python train.py --head_dim=32 --vocab_size=3269 --norm_eps=1e-05 --init_std_o=0.00933 --weight_decay=0.08 --grad_clip=2.0 --train_tokens=107300000
Each number is 500 + 40 x the weight over its row's rms, rounded and kept within 0 to 999. Layers, rows and columns count from 0. Numbers have three digits each. The size before them is the row's rms in percent of the matrix's.

# layer 7 MLP down, 96x384, rms 0.163, rows 0-95, columns 128-255
108:542439499447449518547550503471485468505529471494518485538477433520488537488445492453519547531533461528486480507495549522486644495495434467517531509545485517446515494535655508510483489500530458487470444486496456456520475500447447488497507455513474468515519526457511493484483493512471472521458546529545466462491506504484506475445497519536465564461494509540476494503544417528529474458497
114:539477434494570493493489578427443526448471493474462524488545480535451505543503550531470523552467522483459486505526511518463501525500502436523557474554476506549481548494552483397510460451552479441462492516530450463498499533537528506499530532553542525357444562506521505523527502516499515455522523525511536507483515545466509508463503538525397404446534528462494533565497474494555505461492
104:525495486519591443429438496495523555548602503450494518494546390498485488484453486478504479505443482501504439482476449499492367481447526578489581457491562472555563471420439564498553514542525532500532474505518471488483461532468492472510468497523496498494501468536467567525518586525539496487529503550442469558452431474498545547548521535403459514496477391550486447499491509456470543428483
105:472558499495465525539542494487461485533427464494490471477465600493485537529518496454480499529455493563469478449490557540579511488444505499527522459466478459559527477480514525485484485572540442492509477544474498535494480483459493644567512500482430444447490527481494461530490493482513418501426506541537456505502554569478527458475466437460610505411538447582503492439536451527562540560463
099:483495540441494473492425502541488553508558558582521516502541461561507476585496442512516538500517523424483517452483482527526670545508509514567538427451467452519470464463460473469519498525487546524566471513568498494486517525497495427509438448522511524537508598467457550421471503476466501486503578497448487463407490469510493521489455542568514477481498584517460510476524459432587525525533
108:452484501470513499480550521480533518501488522535534509502451560473547610480513507613528460437439542360465467538513475483516464537571449530467474563472514601488503468527527476598450527491471543486507532424436513438492472583480482503495466471506528513515473554568483561472506533461493483485554555467515499487531416469484581462526525504540495471454522530556519546605480539484537410500529
104:518509506515522506509504402439488582511513522525476541464539604484497507481611551539475509507499540535514491526494505513538559517545546476521452535504514552458485582512464529475454560542466447434527554490543446513477508522539536432563576502465518518470443449500485546488511533486485445529460602433529590498527466529527526527536524538446522488519466611464539512468557491518474472514583
100:515564489438471547523495482614540546493516488648489562456436534514505515515506555474567500515534498521543452528569496465518394524563455523481517535517484438451509483531508554517556450533461460502537506573485562461506500477553523519452475470507483517487509466516523555503510505512529569501422536477506485495599550479495459413497590523507571552532556593442505468563490484528489514524557
097:535517509556475599576610513509517514493522487448480445466524546509524441478458469442465467473540504492560513570505534515535515497517481481492485474474486517450477525565544540591501467455499487534472527507470556451534524475505536526468437526485487423464487478455530476500467546540526413497509433543516603484467471554486595537463462499516531523548524473508557494409423468561477479545523
107:528494485465457441463499527457488549492504552516533480471569589471494555544504501451506482515521515539422484548533521525542566515504490484494467472504481483543472508466492526505466545507536466505521515492539529580459475543486459525493466453545570526430488412477528467493530451483535509453486465555493542565435437498590471520502468479506470465436471476439540511438506505493394469527469
092:530493484511481502540447502529562493458532572603492533485408504515496468552529499437510456538513472483536466522545460467560574512516502564500445500467453437431529482490481443538569539512458540458506522497479502568517497495476494465514491507478555542491481456505450548504450475455456496524471562516452428429517503519505357533498480458512525510482563513451557379565541552490558553528455
080:452419510481529566470516562523499509502472533466489445337559536521464539444435504534538497469518504501465480529482488423478474457531511495538510491508513476519455530506456480569574483476490511560535497494462483488504447530452503506518489505521516469604467513512467499532499507464533500575545560502440498497465477493545475429449575493532479541468502594529544539514563535495527467566525
102:470481467530418475475500450509550441556487515552463489477468437431506451510588513522529472562504534546516501484423530500538643478472515405508543531473603488595489480539517514493483481473451440548479424469533490535499527484537489489484527591401465537478508533508489462472515423447481526498474500539554467464548438497496520537486484497506405533474559502466521485477489496507503488443399
089:580471506591534495506469456501446505506432459378509480532443499467500502545546487534544500505516546518444486464521463529593510454481514457541527452550512489472492491509551485468478476498500560481500498540464440434543470492513479515500510470557534517466511501534510512507564582556462454468526570475476561551449580523551536453516471498543525499596490477528482487536516520476531533421480
099:504488529484425521529534428454460467521486473477459477600510459533518543525534413387521442487520446438513466500456555518520507513524505477548447464463507531533492414489503518524512450536490470559564530519523490529534520560439451449459456484471495555470510462485528527511508474435489511521512431434567484505546559450494553516506466509516504510532520445486525479511468480522455537561554
101:503538459554511472540448480453478455560481450527528452509516568523533425570514438511501491519436554419450530471494416470499514479529534485555471515452518524444546582453469494496473539484508517509488522453502512539567399500487523470538573539468547536513473436514493486468486491550540549488517461529410451509470515465496514517555418528477485455466543511424524502538525485437611584485523
099:541498486417453525515495515532568442495526486473549530430518534552597529580471428530471559487511528481495529492509532536498467543509571460504506527486435402467432525513521529492468534449476545489453586518487524536518537450529501460473478468509475520492513466483556525549510549531546552512550506469451435477448599482457508526524481566518533483560520514460488416505455513488507530498535
107:478496451446471476500596437489489535534543494458527457476553528534456503545482551515438501383518411551508514590422493512567425486505432550466488576494468495499434470516458496501552496511532512492496477513572492536441517418484515553503437503512532490527484516457501582495476537469475462525508532545506450482510478508595458446494559573448597470491463537533571566467560518532455524582461
128:533577564510492524531538564619538536488512516500542503491507444483476480501456469503497508515488510413449508545512462448466533474449452508545518516513468503504452528518580507542482506479578471562482509517539619521530461530501508434516487475521573493628511521536464544477409528514511458606478513477498521508490504519518556476493493499562482549493520544488491516512511530476507487505490
092:511506500524566526440513539439506536438542462458498549535531497460520465487495608503477513513464479539428522490568522467439445494534478533546474429475499494590523523505532523529433511512476590444491502473470486533539566443491462492499529549480548542459485538494460550464450456482519495495500494531515487476548518479506541562497445478467508502456476534479515520449528509519517426567488
096:515506470542462469498514476492508506461467399491553497426492509486508553457584537502478464465518459525471483479457468556501383500509581576507499513495430595465423502504603525516519542503531524524463587518514559527493463512510549538547548529429493519485539532516497499389481531471509532467453536448495473466475484446515459449510500521517523487549475456491512531459504546536489483519479
094:514483475532421462481509509470482490472488460448490417503502450445459496503528603425531522568500516450465492476490448478489563496505517523477445453497518437506551493440552526477474525537485424542492479508505445511536437518493537472482524477498506483482535443526440519505624434552511409454499512464452558465485490534507499500506480473537474514473477527514516579457510528479514539506465
099:529527483554481535490474491481500472481525556406503529528451433529420509453391433481472533494410461480449490402502505505488525503504455542456528468539492493502578502488480506511421467560555421494487501489520517491507516504490466510451464586497504546448513471520509560506470469461510483430478489496551478538498435510542410435537478511529411501442535512542512510451465504483496508475553
095:436437496450515492561469479483500510523506474499489569488482508555473550478512444560497417433522472457545495504485489482528471523493525476496502492479429512450531497488463532445444434503435495528566481511451440485520528477542541510513452505512459632530482471515567549415542492515439457545494531462495494439469519489517507523478497442466520517557508559450539535537480457511484502510457
104:517481526495436485472550461453482543552538494481460420517481463533535483517487438604525482491524628481470507552521485446529592495479560422487518484499504435515550486487445466528523463512503538501498462519425497485533504487513462540432413460542516535519527541535542438484445522458525507515507495514521495501474524493521481540516419436489505505520489478410459412457556550535508504484426
108:486530539462441452526355448506466512547487472486498518495483485518599466557476468467535489487537522582569568510473492496492447493516492520525484522498526538494529541453436517499551499447490449527539598503439497535473439485454491443534545402470568548486499498501428459503568587500533457471512486545439507465505550496564545453463538587538565469531449531473460488455493471430505523515600
099:451494534521526496579527482495552460513580523562534549466546549560491546562481463509551479408478483508582487514437485498578514518483438506517486519504529511530526503482494437518490510528504501517575512490495514558524574511634514580517436505460544467541510473517515470489476480535535516511473488408461518479593521554557574551528409478469510556445493486517572557418482508560477525531492
099:464490517592538575504474526504483453436520585534540528472464547502488506498518456543494468519505535617529508474470531533543540509483500511516517465497522499581496509567500537523458504465466549530508426571472485530433571521473551529494521460522479513559477484490503428524549504464451516512498473490488472464571476530536467529436442505555585537517531492561511505449490500531479530526563
105:478499476546515465390504485520490545495488488472497488491479447490407474433484471509517511470480461492485533507567578501551484488500538466502466420544514475460503473516450486497491534481461478499570526488542497489506551531512419466485517616507477441515488578466519452439482590463508503520471516538508511494503537505464470484476544457439545460480507507485427465491538460515507522584566
098:454468498476627472524486544481502531548517503521532565536479529502489502390589612492516555502472440504505487542491492532536494482465427543459503474546423555417493475509500479457514522480444523481481476505567509480498499589488484503468658516479478448463496468501511559537476541521482519431567528538539449536547424452535565511496447481401411471435501549507505516533518472474481495488511
115:541528464430485555516476497569520387455477534456514433492516588526525468466493511486442492536582498458499503529454549513429483518527448472482541503579519509467515492526513548504497463509526494534448512457497535481449534491524526571495570495468540506517491570497552478507466508431513507502515473453480557492525480474442499521475508518495457484535466495558453445519553470463528523598545
091:497481484527476448561507496497523459485462543489511441518495486442541565484493496550469540538458517506510548546485469522468519516436457491475548591433474453523451493559506511424493531574465552511522557488488459453487472500466510609423508457557510419459514537496479462513495521533505505496449535519486511508497590578486610488510574461494533492540475514488496536501532513484513525403492
108:504535448504477464516538567496507522562493538468467536534403509515456493530473484517535503492474540562557538577511494479531479467490553493500472497476486490540462460448492458522546528546560518457495469488478470529458467502558487530514444544496496560425528491502507527528491455594481490473493490533562509552542488511491545524496482484470574512403509513468491579553480538541487506444507
101:467513558529460494439456486433506520505513466545518559505469445442536495474557536467466480504571440555506490439552481481498470449468512518526495523473452515456445472431488498493521527540489421497520465458525512538583494557568497445534481432475484439556468476441496546519535490462466487519515551555610506484479483447481485404462554456534547550561481513508530446526538481448539536443471
092:479507527558414592589469504526538466474544492603544479528457531501508487453525548514526504475453440466493492535499507487502424535536513521435426536521492600475548499466541476519522548506486550462534535497475542526620531500505476468528570442520498546507507521492455482542572469562485518466541461493528458542490543520478443505480503500466489491551490455511509440495587526517516486542568
101:457498516482496426498513572537484514489544510540564497453456515440425459487449543517514475518527495534457508502550486501497520491523507576544548495544429417540511533521457535473440468509450477476482412526480498483578522538533529329463501562519456520522529523498511575516457431554507486533508469455501479483548535481503477527476484494571463545561478486496385468602484504502425495426507
100:532540509489537428577473507513493530497515449503496531534473485515512510502547449527491609492549501482607517504513443504467433452497476545468572464500555513404517542444473446419522452565501542518532518568482491414511500521567417489510507528500524467483556499559476572526533508521565500447531533474488472517476494442554502504550495564549531451505519476491536515543489528412512490471524
097:440465545586477514470500454529506466523521499458483398438574478499487520537465474508434437539514430430433493501501508431417507535468500444501510442435595442467484516508435484478439434479425439501538500444505533476465533466456492477442504535466487374562559584511530487476415447414478470515569516447510549457492446413538436545503549471476508485444522538526453589433560470535507432444522
101:485487505528548563514520545493488491470516498436476436515569524511473450562526448548439572460437451467493509490563561538526487505504427557510536540534484534486478500526565480493459559542467495516533522473459475501583541484523533443482522483502504498496507457475555518521440515457453515529441484523512524489511481555429442486466401512512560527441506455529457469558498491588460448545572
102:552460449513509492543434515479444520455494499487466483531475450536587485449522537472564515513526503465550473552481425536488403507519556436474538508516410536528470523478575528493431519515456485516475559468506448519435494557476546515481570489552467478472549454523466528506483538588561572494489502478521479517531611429499559495494480521512563518531419521444438540536546524495552559487511
098:570524482488517482482501541453508470547487505488528531521454431565499519459421482489483527508466473577471518496517525439581457492470482489546507452504415494525496464491598527535405520523459465518514437481463498440505515532493494432547523479519425458452474485449466471549500501513419502518484473437565542522490454531464481414482457482526542480517485455522452487469430417509530424561467
093:531519510494554561512509433416519508446474520471537468472488455400525505517504478523545459425514546537523501468483534517499461484519512425502426462477507580475464497524535515562493492457559475470536492454518468508569516409421525594475509457461479444512478421515497514486535436490516564491524483607443452456467573458454519474486475480518536493552518457487474500491539518569518480509499
108:534515474515500538492443519560501484551539438463559493531504619523534512506527560489545503481415505494547541550491497490529463525515550484492399485547574492533546524514481571583592539436533511570501514495494545445453490477467508487444495528476540525538454415509586498497531499496593550502478485522482536472493496477506500502501461549459461564459518487469495466470499561518514546474535
106:517447500547585511545447519541491515413531509536458586546519488522488536466497547403526554539474480463485493535497489501466595507521518545521462514462521404484497492494513520491539467497544563525494462506542452438508469479473406463518499551511462534482512396499584576502556444555473527496477443469521463537538541508457457454513483508477478487504452526464530480533458503528375485444546
112:572557494495564483508531512477458526507500491479489512551523511470546587469486471502538453458354486549455508489490535510467449512526493475578439429480398561517456527479515456532517508483483490493523520506492542538491538496522538557488470440529455457441513552477465470466510521488526476474461451551497501468479502535558547549573578489501609507544581459496541531474499511570542487524429
099:482447514523493478523472527539460459524442475494484479501553550515485518562475501498564470535538477479534531461492436452541588478508513444492558506505518535539514614564380497523506551534491494460448485524479530466499482486534496455497543574500544572516465546494570485515585449497512486516545453513481511434498498535554518572525480493529431480501527483501562481545569557558466521435555
096:444541516534487560538528518541525544467520430529524462530508461527562432536479540474441445513497519488488537428445558483457432499470527482555508498403418545473467528504461433570522457500557549537467513507509501540535596484525510517550502515506553540522496501497516492444546562484470509544440493560473577511488465546528511440572540521494563488501523528487528550506466491531487467576507
109:496503487462502525412523478480518572518495501583471440480462459506420511467581516447479461474539498531516467527515522479514442488497455540480557497533590536485578462496522471536521481450551517533494461439511499413475552441435522520457498495481545496535499541522465463507585567509521526498457567575471483468520519528493491523522534508456526503472488507574480506496487477513393491498504
093:513512522520490472464479552523487458446472424504517472564496520531538481460472562537556418454473466487463501495495500520447492477499535473523456508478437473461512518475539474480475454537448505508485541452500529514531547466500514539563438438488479469599507527470538506486469497482573525507546491485479519387484508584472452500529493470506553513659510491551448460415533484492482468464463
099:558533500492460441416531536467527511514557506561498556506477462481483553507471573499485534508488511464487499499484508498439519518416588559411511503471429483537477520491488461523488549467472540501449457514441478553487511451542550487556508435573483560481497560509499520515424453528452531469526458492501520510454500449480461460527505483508478511530459501441515439503442520511458478446547
099:530457510540501398570459488487477477460458500483518382477535528410418470473505531466486519508552532518628490489449482489464529500517496520464512518481616534546511480474461448436512484468450457516522542463468474533517441478485497462499460568484439466525492522475500529537469502526484500489480558517501546539497503493496510537469591508559512477511504534479521567631424490483406501519509
112:478494483526522520480536487515481436556450582547525496494438465520368461503545636525501458546528489500495505527527501515497528514510506464504472538523573519544509433508487449538459540492480507456530595491477537527514516480485516514462507586456491499503477574504489516463503501503510508462495482475508556501539570517510471530492558533501462510469459471514454490492538509512474479472588
102:437512501497499500533433496541516375467478531483489435519526531506505542525502451499462511502467560485511512457507510518505464506518458497497490458429579510467476489556408446540496480506514498485412518452523498490436515448495503530490554501559566398538447474578576468471582496478528490560440452441498540579461492463481492546548568474497485499598507466540471511491499578497411475489504
109:548402464496505471483480469466537562487444547495442517464503478472509471550521431589503540481567570481461504459546473470466368504496462451488450509442482501533490475527530476475453509532492502463480535522563473498464533532499427464502546404438440484521514469571543470505537570577514511497537568499504521499530501524518443424487511532555552504478564588516422485549520522506580497493421
107:493464533558481555471540478531425505469478555531498538486478578528515490492466439458523557530554458467398459450551491521460463517498537501512502532507475481497491457562522560482562544519484413490479469467520553508461494499549531444543490498539560528459487529478434498517705465459487482487538461503538493551562524529447455503524536510567551533434485456517556496464506508477518544546579
077:510493514443492445423521466474459487529478551525493537577507484507495472499488519492485529502495528529481506470481517543517539530434491511537492477535492597448578503519463501419455494505461438466512473459492401465582532495502452501585493458477518448470548521456457475454489530519471514494443480542498454451570492479424550479491454501387464457549499472490465515419468484481510545454496
100:464555491437551379522457525517520508494524452468491585416463446492470512455570421542512476484510470556572467452481475464502538486491482525509561514489390522471429496520462454532500518471428489495467481521562553416519506492533517475489487478479500474553457425529517538542502491510483434523531487440441471441532551504499445496514473564570484515513467505522489502554485458457469432521504
099:478463494526443509526484476550529453483471538486470453502556514515465515514489510494461457547532448465510486508484526515496570509476494471493496542536508509528497478520452465511524474473508490543503569528457494527498535426464538514479512458496458446503472524511515471504476500557482493517501504525528474544537492542484534538436484515503461485534520461489496473509516497482371537592471
104:517520515498498499505507429508510477525399468516509523500570466550518491476580507516478519487515500532501502444615474516524511527452473525455513516515528562505563541522475564539444456498512496493519520555549518528496493471508474527506519551460507463521483565499544515542534513477467602568626444465448553396502469561508552447475535516471505502549479465499476549452466478487487479521464
100:484527472453595532472522547490518525487433524507443544462506454530413544408466507459467524410561467556447497505552480543509524530480444494555551549523391506504527520542536489468560552470465452465492432542462461473504540441503458477454427487519560402517519538498488465508486543499510584473493526575455557465536474501483452512466525433424419520488437467527480483436554486550465511517531
104:531492529473506489423453514472462480533429493526459512508545471523528492415523532547510519561550482343468517553490502451547584535534527509519546550548461559491579511467576425441545483510491504544455496488551453545544477571457503466486528491451490521466504460434426518509519490487484504480521505537467530500524474487442528456497496454511470520514513505511531520524476480461495458469560
096:512520485517508475503589499457484519445532503542437493460487563427518469519469528510537562528469539506531529581435474480528501542461510473425527471436390517505472446557539472498498464534518480456534480524520442543493450528469541540508523444504534517490477463506479464514488459525452454530529416506516480589474548530549527537473452553496497481500470500534497477406523497410523497510478
107:520516506568531453409433500474496506500520470486490438480590436526471474535533554538548564467476474594459468481532465542445519495486543478475528499557535503471437490405534551493496510472499453493479524517521510466489421517462537491491470517569576578481505523496526478448455453518445475471504544474468474545470375459490521548515400461487449524495593477478480474523460524484579527463465
090:486481502415496468534490531497532407474541541545505585494513374470498415493510477510560514484463490550463524524481448535487487466447485498443499491442605605535427574482412532507513567473522482512502557469521441517462468513516561444477465539484486445516430467486476492507521471506510543524404484495456477563418536501470450429543502557574455480481458470472467554459534474414511423463501
108:582459456486590532447480513481520555492526475541493465536524518562498516454450539525430506551466432524491532515496554555525561499483486540507498507443490427445505440490570495468433411510523521507496451483536523403459566494419478440551500502508510448422518520509465481532516505512553459518538518590502445479491547492507541534501505420487441504454538470446452421591521502557571520478533
103:549501512557458532517510470465513491526492565423497529456509590560547504515483398471465550516473544470480485440517522463449545540550544434485483437499467537513493474490566463461527491511488498514464474488568471526469528562527483480520553485478444502515519433495479448523563431466476453467490497497473499486432478511448440530529408505498508496473443495500488550472438482543536506536406
096:483521526572426448495537483537513500460572523443482531476553495562527508480524545472543523447484477461487452475557528496494474476494492502533578484550517525507448479430466491485590588496561464466476457447532517499526478515573505528520495527502544444505509437506400533530468562454454479527477532470446462553502523484525472482544613519502595466444451520636515473513480473487479526486460
109:461544437496449547490513518515515504541533562482493525548512556472454540563470495532532559499510493491531490479422532557483492501517493560515543513509460413538495501473539541498508458552508559482487492537494508492516483517548557606489468412551575506446512421487451517490522549511506444468503504492537530488473484451575552558543411523536543481432512512569590515506443476468528498517517
080:461539543550505509535541412471433495494538493434522489586439455458552486496423480499494480448511562478548512538499523528509483499551475490445437502495542531525488461515446529442493488494522566424564479455475535563509496492537451551510434511433469518479514513467466479516441523491497509476534500522562549494472526515449559421470524478474449489457481490484531440484460500468534547464491
088:547516497478488509533414518504469501491469515512543488508589542550476490505554490489490473550523431513470525453502505538522546449510460532504467496559481588479480501456598460453568536513535554506539514545506554502487468448485516534525497515489463566446545497430464494545492436515523498443512506409455464473485477530553474460471537504526414460495488513502534627455562500523556567448529
109:484507491415447529397491456520566441522468597507477522516425440556440537578457571510484512435498456596503515415441480435534520531543520436474400477475457486524512530502519463562419519488534385501484523517485563515419462558509523567482532485515468485463558495503444484532483515536544443485473481495509523454441489428451522509516525560481502471425473496505542497539431485604588477501479
114:536541506480452498523499543541503535575514490509531461506471487460489457516478452524473518484483472527489511516573513506532402473500482437466439567508495541502553413502449455519464534444529558605471481492489521499538508470489524585467479474505518496488444472498528535471553503494497549532522500433533502513502533534426480430486559512544509450531452542508473487458558499492448463509447
111:520463542427508463603566509499531505518461422536502491512520479508567443482568483465536472501491546434483506463434454468487422524591493478501424507490570438546536518448492515520537493494512425527502525538418514483496516496567462442526524458494516496527501452496536563579503469433517545503539466503482507525501588504453514548515500469495504508545531488516610432444520530444455483461524
103:531511537422484540464466547513483408539517505515444515382496507536528495424512528507512465475529540461471460504514472449551567494513482550494476428468500536545537511533505532486554493527525446504500434523564438532504462534523462542544535548560422489551504441493479478515452469425502476497523426491492499511515484547470458528486485499496443564578509499496482522457466466465565497459470
095:429481508472471440464555492482473537478536539517489422476480446480523537508461514494487485477540407571520485478457487492421525491498625472477535508545498411501464506431553527480513463443606559521449459530512460499480451505452587456504530482481531459483453528536527515545442501475494501477542564488527442587510492467549536602469513478525493478477487542434490509508521501477471503489497
091:484418526484515465500490516461516486413458552528543531603460507466475452516459456461527430480531499486447495480516489545472469548478428497519421429491542489567518568436473524485490593531481458437497527541521473448468466465578489534550494540483502483578501588486526457513561502491568506467521473509476499464512481560484501475558534457531465497436540455559491478471508460509527485468495
101:472460495490476459552505522504519571464494498496489457522477469546513481519514517579516462491484525587457476519537471498505475518511471548479498497469508493572514508479511503457471513552522485452525445487426476541553451472488511517482495527621573482519482419479526454502478392463521514490527500442479520575493437554550488512560475437572457497473449531478464472426509460515548471459462
080:462520531487527532486511483490459510590544507526462561529512437522542524471500494488483474506527595444583461487501538439504494479560503479443506484528494469488538490562463531537501470429462592553504493561465535484414507467536439521452461519536469540455501447494441498490484506464537454473497538432599503522501416463534454564489563504488463481480522517493522468496500495487506451601530
100:473514510470516552438516519576492506514543556508485503545534593473453532510488522450491467541485464501552493539541537556482550486455534444505477569536494507492416551491495475511477519502505521525438534498493538498504539479467422452481520633498495521507554423512482460561484448567533495493534531614507481455568535478479558478505471562473559491521544402478545554518504492513515460465488
097:472486508507524555506538460554530469506430465512488457517463593460497520430563444527421541533424501534527490480562515534547526467555449472557433502541550537470584452526543511481520569531464470510449556445417514539482579488480377490564522539532463462481475523501565486463498503500547548448480484564505543538528489498467489479501476481460499481598559543546364453510513473515497548430495
099:543517521476553500453513509510494501525516520513497563544448494439514428481586462503447457548534464472515499521457495493489547513463449459508535497530509548519526446526601492489522390511575468499479460546553525516451505523515476471480562576537506569469489623509556457480512540537472552505441482519559534515471559531464480562481508525533463491476490442470496518590495544466505516433480
102:480523528574579450477490513544465496518479540515466573479434549566488501480440524442460481492514584537536502488534483538500456477428562499539544638570501484455553433528497508471549459461550480504464439530453464492540468539573518518476489471486462564518512474481491473524492451504467520507514431464545493542434476510437554464492460463438526485588544487533535570570499507484434442469511
102:510527576470447553489492431559496476507489429444513431542474478528477450537474506545451446502584502568522506516475502484444508488522542530477668542518509476432486443566405568501521485480480501564536525513440513483533505499552506522546518581478458517509529524495506490502478508526476559529454524506537446548425483505455446526463445448492437512487440447392499430467510517490495494545448
089:494539459513463543486482503503492504515417494485544558543513513482496458479565519570565488550518483503508518451550505470480517524527519594541548524514488413515424527451562507503476475554482589456517535511492549528537511513485493486440422497498457520501526503423505476511464497491452517460571508509522548521476457543515538547481587563502515522463483514524472565525481538504531516493535
095:512540544494502506531476457521497567521465467426494589480461474356598528586469418443572463529478528564523484443493512499483389481505492491473441509524616538529512424476481473469477425485422578505531477466487540468458504488420487526471498556472542524556476572486504441491484532524463509534462529488487464480409465454539448487523545516464433521447474584419529534545479494456484527522525
096:474502477463513493499476500469495473435525416526440547482416513485524484485528562445466516429501553472468521516516502446505542470471436455460549564492522515550566488494425499461545464448546487463484501528419450552456440530517462548399481599550470470481478492540514524542511543477517505517469501571498511506494474498517465444496502565477576476455450493536531520487509496483458505538448
071:576537536570475550464509399557556510507485457441503477455509508502525470503473450458505585497476501470521539416525513462438459463477482472505468491550569525461548507578512486598536554519462579489474439490525562465451553487506517553534471498479503537573515480500515467463477453486486492515493522486540455515509492483534579501509445537502476549455509497484479516527474489539568499533409
096:421540485463496595497519499477495432476456435557538542460467531495551533534550565566546537506450513438519527543497555527512494517505501516492482470519504489533507471519455485572459558506541488533504454503499517481473578566455469405548528479495456541520503474551533429486437487525442508535507352464529522534508584469485495512479450451502598475561504390541418485402519536533433524526461
091:497472453529549442506531543436438485492498513554484502527521468474470550441449450490455514512501505436597472540525458550482488504448490545441509504451509440535466544459511512431484528488478499480469501470525410448510433545493590563481504460489475489431508541527474554486463521513483609463451527446417509498617457456488505549539512520518543492547520484493525524599490542462520512435473
095:464506496614535498465547579519516548467541475411507423546543480449545479415475492533505488606504517471529539524509466505418537490493527514497515530456578450535471595433472492482465476511509542527497491513529496452414442452469500528496442467479467521443518497514511514523447593499530439518532556487499509500551493551537465499428466451470432479502470499478575523460536505494549476533507
104:407460515557496496542533523482553500519566507436515450478477408455520499434448488466499536508465514512554514502443525483512510492498500529541510508427631467505497542564455518545483505480523514497445588445566496518550478456492531487505477514501490475546489546471523524462505450455478465495471469505496499481506564434445568520511510422519459519494494445421502529497494487530538445573430
103:482434460448515458550520415492521510534519419541503542482469475457455542497479420554515447410627503493522498418446503548488426513546511505467396468527530439445410527484428479501554511492497496453539490537524468396467450473480500481533466501450451472527542471540501399445487521514520498484499503478495515471495471440523504552501561499486512478460580512494485497527471518512462521514548
099:493500474512559511525508496508511534508556475556504453454557512515488532549489514464470525478498515554475458562484486481499538459503565495528533485505496551491482533514469493492583469499548498492522444502465442563501518491479527417480505563534502543508489500521527488476539438572452499546533525507457485504565519520533472481477560459440518498432471503515504414465467558532455516477512
099:467523514501512527515405538519505454525440533498457507561523580429500445565465424441485482520476513375443550561472508486496463464480468501457514597466479496487428487503520608500488485496547527479529510543505526533456525549514552531463525515465486542520502467449536470536477480541518495498565486492529476480487464561531465546442464525482432534544516489475529503482461478469543514495575
088:455448480380478405462504489451441512500431498495518517564521549507551472466532546503529473546501475515465525533502517536508538500442550500491512492511524414513574556469512457442530542482499528416536510454476531504443482500501496448536444418534421507469517544516454486418496483518495455511450471547477496540454484485545451456476498478510464442536478508604465458543419528477479490470448
091:535533537487486545544543536502527524489521512473522508443448488492489492603566524477477492534466510551559494456448531473487498509518501540542455505484481490384559470536444482533426431454481533483454553506552533498535510510476499469452502425521512452536528479498492531425519485462474474501490539440536430483453524436480450530512540492449484523565510535507553488572505476463480495565447